config = dict(
    n_head=10,
    d_mlp=2560,
    vocab_size=21941,
    activation='gelu',
    norm_place='pre',
    qk_norm=True,
    parallel_block=False,
    init='normal',
    init_std_down=0.0,
    weight_decay=0.051,
    lr_head=0.00539,
    warmup_steps=78,
    schedule='wsd',
    decay_fraction=0.646,
)
Each number is 200 + 40 x the weight over its row's rms, rounded and kept within 0 to 999. Layers, rows and columns count from 0. The size before them is the row's rms in percent of the matrix's.

# layer 8 MLP down (transposed), 2560x640, rms 0.181, rows 290-302, columns 256-383
106,129,220,230,224,216,226,193,189,200,197,180,174,245,161,214,122,254,197,156,196,202,196,149,239,231,140,159,178,220,220,166,217,187,167,191,236,174,175,204,169,250,148,129,225,220,265,163,194,127,141,219,155,196,148,183,140,195,177,193,142,230,181,195,192,175,286,138,165,197,179,171,233,209,207,205,283,253,166,139,100,214,203,209,223,220,119,199,176,166,171,220,179,257,216,181,172,205,224,176,176,152,247,251,238,214,250,169,181,213,99,222,149,201,138,188,135,136,267,220,212,173,234,221,219,186,209,204,131
092,163,142,139,224,154,259,189,204,172,219,149,195,173,204,179,178,189,278,165,194,174,195,213,241,210,175,207,178,165,203,180,205,140,192,149,259,192,202,188,233,215,163,161,239,182,261,205,230,252,186,159,265,199,164,213,221,197,220,226,228,204,205,209,258,171,210,252,175,95,178,205,193,150,169,230,224,222,170,242,246,217,231,210,209,210,253,205,164,186,281,255,229,198,208,176,167,202,170,170,203,127,219,240,231,262,151,209,155,239,225,162,190,257,156,199,217,159,169,162,119,212,155,274,254,187,199,271,154
090,314,188,217,143,216,169,161,185,292,151,272,174,251,205,188,282,135,119,132,199,200,139,146,174,219,190,262,173,238,258,218,164,158,173,192,207,122,191,182,243,225,204,149,139,194,216,197,215,246,243,182,177,234,206,201,188,189,267,213,203,142,220,185,220,171,174,232,176,169,216,195,99,193,154,199,216,129,234,165,178,156,263,118,199,130,263,280,250,177,247,131,212,230,146,155,184,202,148,292,253,229,206,167,205,144,129,184,258,143,192,219,219,125,201,231,184,171,272,200,201,271,199,236,179,144,283,249,211
097,258,205,203,288,208,235,102,237,133,167,189,177,124,255,222,156,245,243,248,179,196,160,195,158,145,265,197,208,267,195,159,172,223,220,226,176,226,170,209,187,244,218,187,196,152,224,141,288,211,215,187,126,168,240,295,140,236,124,151,196,262,255,120,152,213,172,165,234,196,224,156,203,224,238,126,231,281,313,170,197,185,129,279,247,182,159,163,148,269,232,197,173,221,168,169,245,214,218,220,224,221,252,152,136,232,186,182,243,199,167,274,264,280,209,284,133,185,255,221,173,148,216,263,186,112,167,204,245
103,202,218,201,206,208,248,203,225,215,215,164,238,240,163,246,145,184,257,241,178,237,253,208,197,231,193,279,229,163,250,241,178,240,198,190,195,271,159,174,194,174,75,131,146,184,222,243,212,231,223,192,229,174,184,157,225,197,195,140,239,193,192,232,182,248,218,196,168,124,201,315,176,219,207,203,177,210,216,207,239,118,160,177,266,205,296,212,186,220,188,144,177,204,154,184,203,128,172,188,190,266,247,221,241,235,131,177,249,176,221,219,143,248,226,243,155,207,200,197,114,177,188,166,186,247,220,224,211
094,223,179,169,123,187,261,221,222,179,182,156,205,152,247,211,271,280,212,186,256,206,179,225,129,197,91,177,216,189,151,195,204,249,165,104,142,300,201,164,215,213,240,238,224,254,249,227,253,170,164,248,167,180,210,183,235,183,181,150,202,178,232,222,154,192,91,129,197,141,234,215,184,251,146,222,118,253,156,217,232,254,162,251,248,147,253,146,183,307,215,201,211,134,188,148,165,162,255,174,221,169,152,179,158,163,162,169,178,206,156,199,257,214,178,265,179,222,186,236,238,169,88,174,228,236,136,156,269
098,149,186,198,231,157,172,147,194,193,140,165,124,159,181,161,176,208,179,207,173,200,178,196,220,222,199,255,247,250,152,116,208,197,218,251,236,162,149,249,223,242,199,184,182,203,214,138,148,200,143,212,179,148,220,184,193,242,142,199,112,202,200,199,237,210,116,294,179,225,130,163,173,232,203,202,205,154,249,190,150,197,207,232,242,250,125,163,224,223,217,133,201,201,197,172,211,123,260,203,271,221,123,282,229,215,191,161,246,235,257,286,142,214,281,176,273,166,257,174,213,157,188,227,192,193,207,175,173
096,245,183,258,165,180,225,214,183,236,197,156,256,149,177,221,191,140,178,198,177,234,193,211,192,218,189,232,168,164,257,188,200,204,134,104,137,169,172,145,244,238,267,170,191,189,220,151,222,195,174,222,192,281,168,208,154,155,244,240,244,221,216,193,145,174,146,238,199,205,135,192,226,226,169,244,184,228,213,233,245,248,205,218,211,185,249,181,144,186,180,255,212,218,150,181,166,238,227,210,116,202,198,207,123,157,228,189,237,261,108,208,208,224,210,276,240,219,196,130,229,179,136,221,155,185,206,198,176
104,128,131,208,156,151,230,257,226,244,247,161,246,256,227,188,268,74,177,202,167,178,122,173,183,175,269,192,182,183,192,163,201,200,210,163,245,208,233,191,173,252,223,191,214,255,185,197,166,246,241,199,190,216,180,175,235,202,163,187,230,207,237,194,245,230,239,185,187,200,175,249,191,207,232,188,251,169,183,233,177,137,181,182,188,144,178,215,174,170,165,170,135,142,181,147,184,163,210,232,176,196,153,136,204,149,167,179,201,163,166,187,254,165,249,155,118,168,157,197,250,214,186,171,244,168,190,115,137
100,191,129,247,218,178,147,257,195,100,182,245,154,182,207,176,171,142,216,185,218,198,183,191,255,190,173,184,179,225,224,150,123,147,202,199,184,235,216,198,183,186,181,222,174,191,262,220,197,182,194,199,272,173,215,250,177,175,239,186,156,165,262,206,241,162,205,230,228,184,223,154,230,127,197,138,211,334,220,221,165,201,156,178,186,172,204,140,206,103,164,225,182,198,172,158,142,217,173,227,218,113,208,208,161,202,147,211,199,177,197,105,132,198,166,215,241,153,250,178,241,192,236,220,218,215,322,240,222
094,214,175,138,258,165,172,247,285,225,224,181,188,190,133,133,173,228,114,344,187,174,195,264,99,125,229,234,211,198,215,242,185,207,178,204,102,207,236,177,147,193,158,244,201,212,254,126,109,248,194,250,155,255,201,278,275,189,139,206,257,236,197,159,235,291,254,180,198,154,180,263,227,183,169,231,237,174,179,278,156,173,235,143,191,155,229,197,175,236,195,135,148,167,175,124,267,183,176,241,173,212,234,241,246,154,166,245,199,222,242,277,185,180,194,245,183,219,205,169,227,185,197,207,170,180,224,113,259
102,157,161,150,250,305,165,314,228,169,252,281,226,141,268,157,149,165,254,161,128,201,206,252,236,210,195,283,184,253,264,211,145,249,173,230,156,127,165,234,223,210,232,171,127,186,222,186,262,297,173,240,241,171,192,216,233,168,280,129,186,154,238,174,225,208,163,205,207,233,206,183,175,134,190,230,134,212,204,220,234,180,215,261,188,143,139,169,232,200,246,159,225,175,215,186,216,159,242,204,178,237,204,154,199,185,160,223,175,197,254,103,221,210,250,172,180,185,194,208,230,239,209,239,186,214,197,158,165
100,263,205,175,212,217,263,175,121,203,239,244,171,212,176,223,219,147,239,163,222,221,145,197,281,282,198,229,229,166,238,178,172,169,95,207,172,181,159,140,196,206,217,223,238,255,198,243,217,197,182,138,194,232,174,202,204,221,200,202,121,278,147,188,197,202,168,214,182,234,201,190,156,201,127,205,255,222,149,190,200,218,171,220,218,233,179,235,212,273,213,226,184,264,254,185,207,169,197,174,182,245,158,236,202,230,187,174,158,245,195,222,183,221,208,234,240,197,181,257,247,105,157,208,284,199,161,139,265
# layer 8 MLP up, 2560x640, rms 0.179, rows 291-303, columns 256-383
098,154,184,293,160,232,163,158,222,162,164,193,163,157,212,239,240,203,193,244,229,130,79,226,221,207,203,182,198,222,198,188,136,217,226,195,162,197,228,209,189,222,220,139,225,262,175,231,193,195,209,237,155,181,212,315,181,197,198,265,235,184,221,162,202,217,246,163,156,202,128,211,217,166,227,239,272,266,145,135,127,237,210,208,141,220,169,212,254,160,262,170,153,219,197,166,225,104,133,163,141,205,209,161,175,235,232,199,163,207,279,260,186,200,226,173,343,186,161,177,219,167,231,254,134,198,190,138,218
093,204,192,169,268,160,127,161,256,162,287,142,279,263,194,257,174,128,178,196,266,169,218,212,164,232,183,185,155,134,211,244,148,250,187,236,233,200,138,252,244,231,159,179,229,167,194,181,207,221,212,212,245,207,157,281,195,153,196,229,160,225,248,198,192,246,206,208,172,224,177,249,151,153,172,241,176,167,236,175,176,197,153,137,219,101,134,240,133,215,189,226,236,175,180,211,183,224,252,174,216,274,166,169,238,184,237,186,193,191,213,162,249,173,213,166,132,170,215,186,225,259,198,204,164,239,226,140,303
090,232,176,189,227,152,223,198,207,171,214,245,172,273,174,261,150,197,248,265,119,185,184,104,161,212,185,183,264,238,268,222,268,187,152,197,190,235,205,187,218,173,194,189,259,175,158,274,275,222,283,257,147,169,257,176,273,244,264,131,197,188,164,278,134,276,185,294,164,165,179,214,193,188,160,237,216,190,217,169,195,189,215,231,262,171,209,186,163,220,242,190,164,225,174,232,250,197,93,233,206,182,130,192,225,154,185,183,172,125,131,173,244,170,180,186,254,199,215,220,103,262,197,172,178,216,246,253,192
099,113,263,243,229,177,238,153,170,167,137,251,195,205,222,175,190,179,224,183,160,255,138,169,240,199,230,280,224,147,235,236,217,173,135,272,225,182,233,154,189,150,117,200,191,210,225,208,206,167,182,203,133,166,204,225,192,248,130,216,161,136,230,188,206,190,139,187,297,265,189,121,190,312,238,212,204,152,152,164,270,271,208,230,156,178,176,181,280,193,165,232,184,159,178,221,177,298,272,114,131,147,210,246,182,202,197,197,257,157,171,208,243,217,233,158,250,156,177,147,183,210,159,253,208,244,181,194,199
101,151,263,188,243,160,133,183,117,156,255,206,162,210,261,231,221,183,192,213,259,208,146,191,257,191,137,212,254,202,164,176,170,114,270,281,221,206,176,195,201,214,212,222,168,279,233,157,280,156,189,189,219,197,209,186,202,211,151,187,204,190,199,212,202,212,136,156,152,244,242,195,222,274,241,265,133,179,169,156,185,202,228,197,177,147,203,244,254,165,223,219,205,242,191,241,196,184,231,201,217,186,197,221,145,163,168,235,213,169,207,215,165,181,242,286,130,222,194,203,175,228,167,169,206,157,241,157,190
102,262,249,196,197,217,184,188,195,170,111,97,233,160,246,278,189,161,188,229,201,264,206,223,218,187,239,235,224,154,158,319,210,217,287,207,211,242,196,155,221,180,215,141,153,149,198,239,197,189,203,215,173,227,225,163,236,113,230,221,148,178,197,212,240,127,186,217,222,217,127,234,225,174,241,219,254,198,168,224,202,174,171,181,215,159,137,207,186,211,296,237,255,145,246,208,183,176,205,196,187,209,174,178,155,244,244,270,225,185,298,111,210,177,232,187,177,203,257,218,254,212,144,162,197,224,181,198,216
095,175,191,220,169,209,188,210,239,215,174,146,261,261,227,149,172,180,281,238,158,182,198,205,218,274,211,150,204,145,222,182,264,149,238,162,163,206,237,222,168,219,182,191,192,224,163,268,215,268,296,178,197,119,222,213,197,182,194,174,213,149,192,218,168,199,245,171,113,229,172,228,222,243,260,249,137,213,230,187,120,152,147,168,153,166,201,245,188,227,273,246,185,210,218,103,183,195,214,195,152,174,195,253,209,215,215,151,218,237,153,145,168,207,201,207,222,248,211,125,172,193,173,157,162,220,187,171,208
101,151,254,215,284,212,193,128,199,177,193,231,202,166,174,165,193,205,167,200,194,193,208,149,259,142,227,136,152,209,305,260,198,251,186,163,205,244,188,137,141,150,213,201,217,211,207,218,211,168,191,185,198,257,207,157,197,218,185,120,175,198,186,184,164,231,166,226,177,213,128,239,189,200,219,148,221,223,238,170,210,163,203,204,199,215,117,226,241,194,136,232,190,193,193,200,242,195,222,219,282,151,185,234,124,245,182,209,197,281,137,213,202,143,236,240,90,233,149,220,169,192,189,159,235,198,245,249,248
098,198,203,197,149,266,168,279,185,134,211,203,162,212,175,196,204,222,249,233,203,113,126,204,171,234,170,184,200,234,213,162,211,178,219,141,210,188,240,215,180,209,189,157,226,224,135,205,239,242,121,249,145,173,190,205,162,238,172,97,177,207,200,186,183,169,175,175,258,121,163,143,148,206,268,248,197,198,187,225,200,203,171,201,154,159,163,232,187,219,196,166,224,188,202,102,137,218,225,263,188,228,198,206,195,168,183,146,166,247,231,192,244,116,199,178,283,177,202,233,196,225,183,192,167,192,235,207,256
088,216,190,185,171,227,234,241,243,166,153,224,252,165,192,222,109,215,284,134,219,235,197,214,296,256,149,204,162,143,238,230,232,199,179,218,191,262,214,227,206,235,103,244,225,250,201,219,265,145,151,217,210,253,215,171,163,114,237,120,209,206,211,194,194,166,224,162,157,158,112,152,163,258,193,181,201,220,179,150,227,187,220,198,241,176,192,160,201,161,207,234,239,297,260,226,292,161,199,230,152,211,166,151,245,210,198,216,208,212,172,211,231,117,160,95,179,146,239,187,232,194,237,204,232,298,190,237,181
108,252,193,229,226,231,185,230,216,239,217,186,231,182,194,123,180,191,231,179,271,189,138,262,231,181,270,134,219,246,118,179,185,135,154,94,206,249,237,141,192,226,205,200,174,241,148,296,197,279,197,160,223,208,185,186,161,249,150,216,196,153,185,188,199,199,187,238,250,159,125,126,170,237,278,219,226,249,255,210,183,145,205,227,194,217,193,252,230,207,163,158,197,200,143,215,240,231,182,214,261,262,126,197,180,177,243,174,175,180,231,176,199,205,243,135,248,165,183,196,222,198,226,206,157,232,193,267,311
092,272,193,126,190,221,215,150,259,163,218,159,182,244,236,178,208,178,164,172,246,151,214,154,260,184,183,238,249,162,210,196,158,257,176,183,172,226,215,204,217,204,229,189,204,222,171,260,159,244,212,142,216,233,142,151,166,222,195,174,223,181,207,203,220,269,160,180,108,192,167,229,157,171,200,241,243,202,195,210,224,235,194,125,186,238,148,263,274,186,163,252,264,115,203,222,156,232,169,205,188,267,275,191,190,180,281,240,225,207,234,230,185,169,166,194,175,277,202,218,201,212,219,172,192,233,237,185,211
105,154,226,206,166,230,238,164,90,225,133,199,201,169,226,191,204,238,252,168,158,128,213,175,215,211,216,163,198,173,122,120,190,198,155,220,212,198,196,204,185,199,217,204,215,191,216,147,254,178,208,210,201,208,163,84,196,162,268,219,211,205,174,244,140,126,200,232,116,199,155,194,226,185,231,188,233,120,159,228,151,128,146,177,233,208,97,255,141,266,173,219,126,148,128,185,213,241,240,188,135,171,168,225,203,188,184,156,221,126,274,181,191,228,246,199,172,187,190,195,189,248,143,283,195,242,213,116,178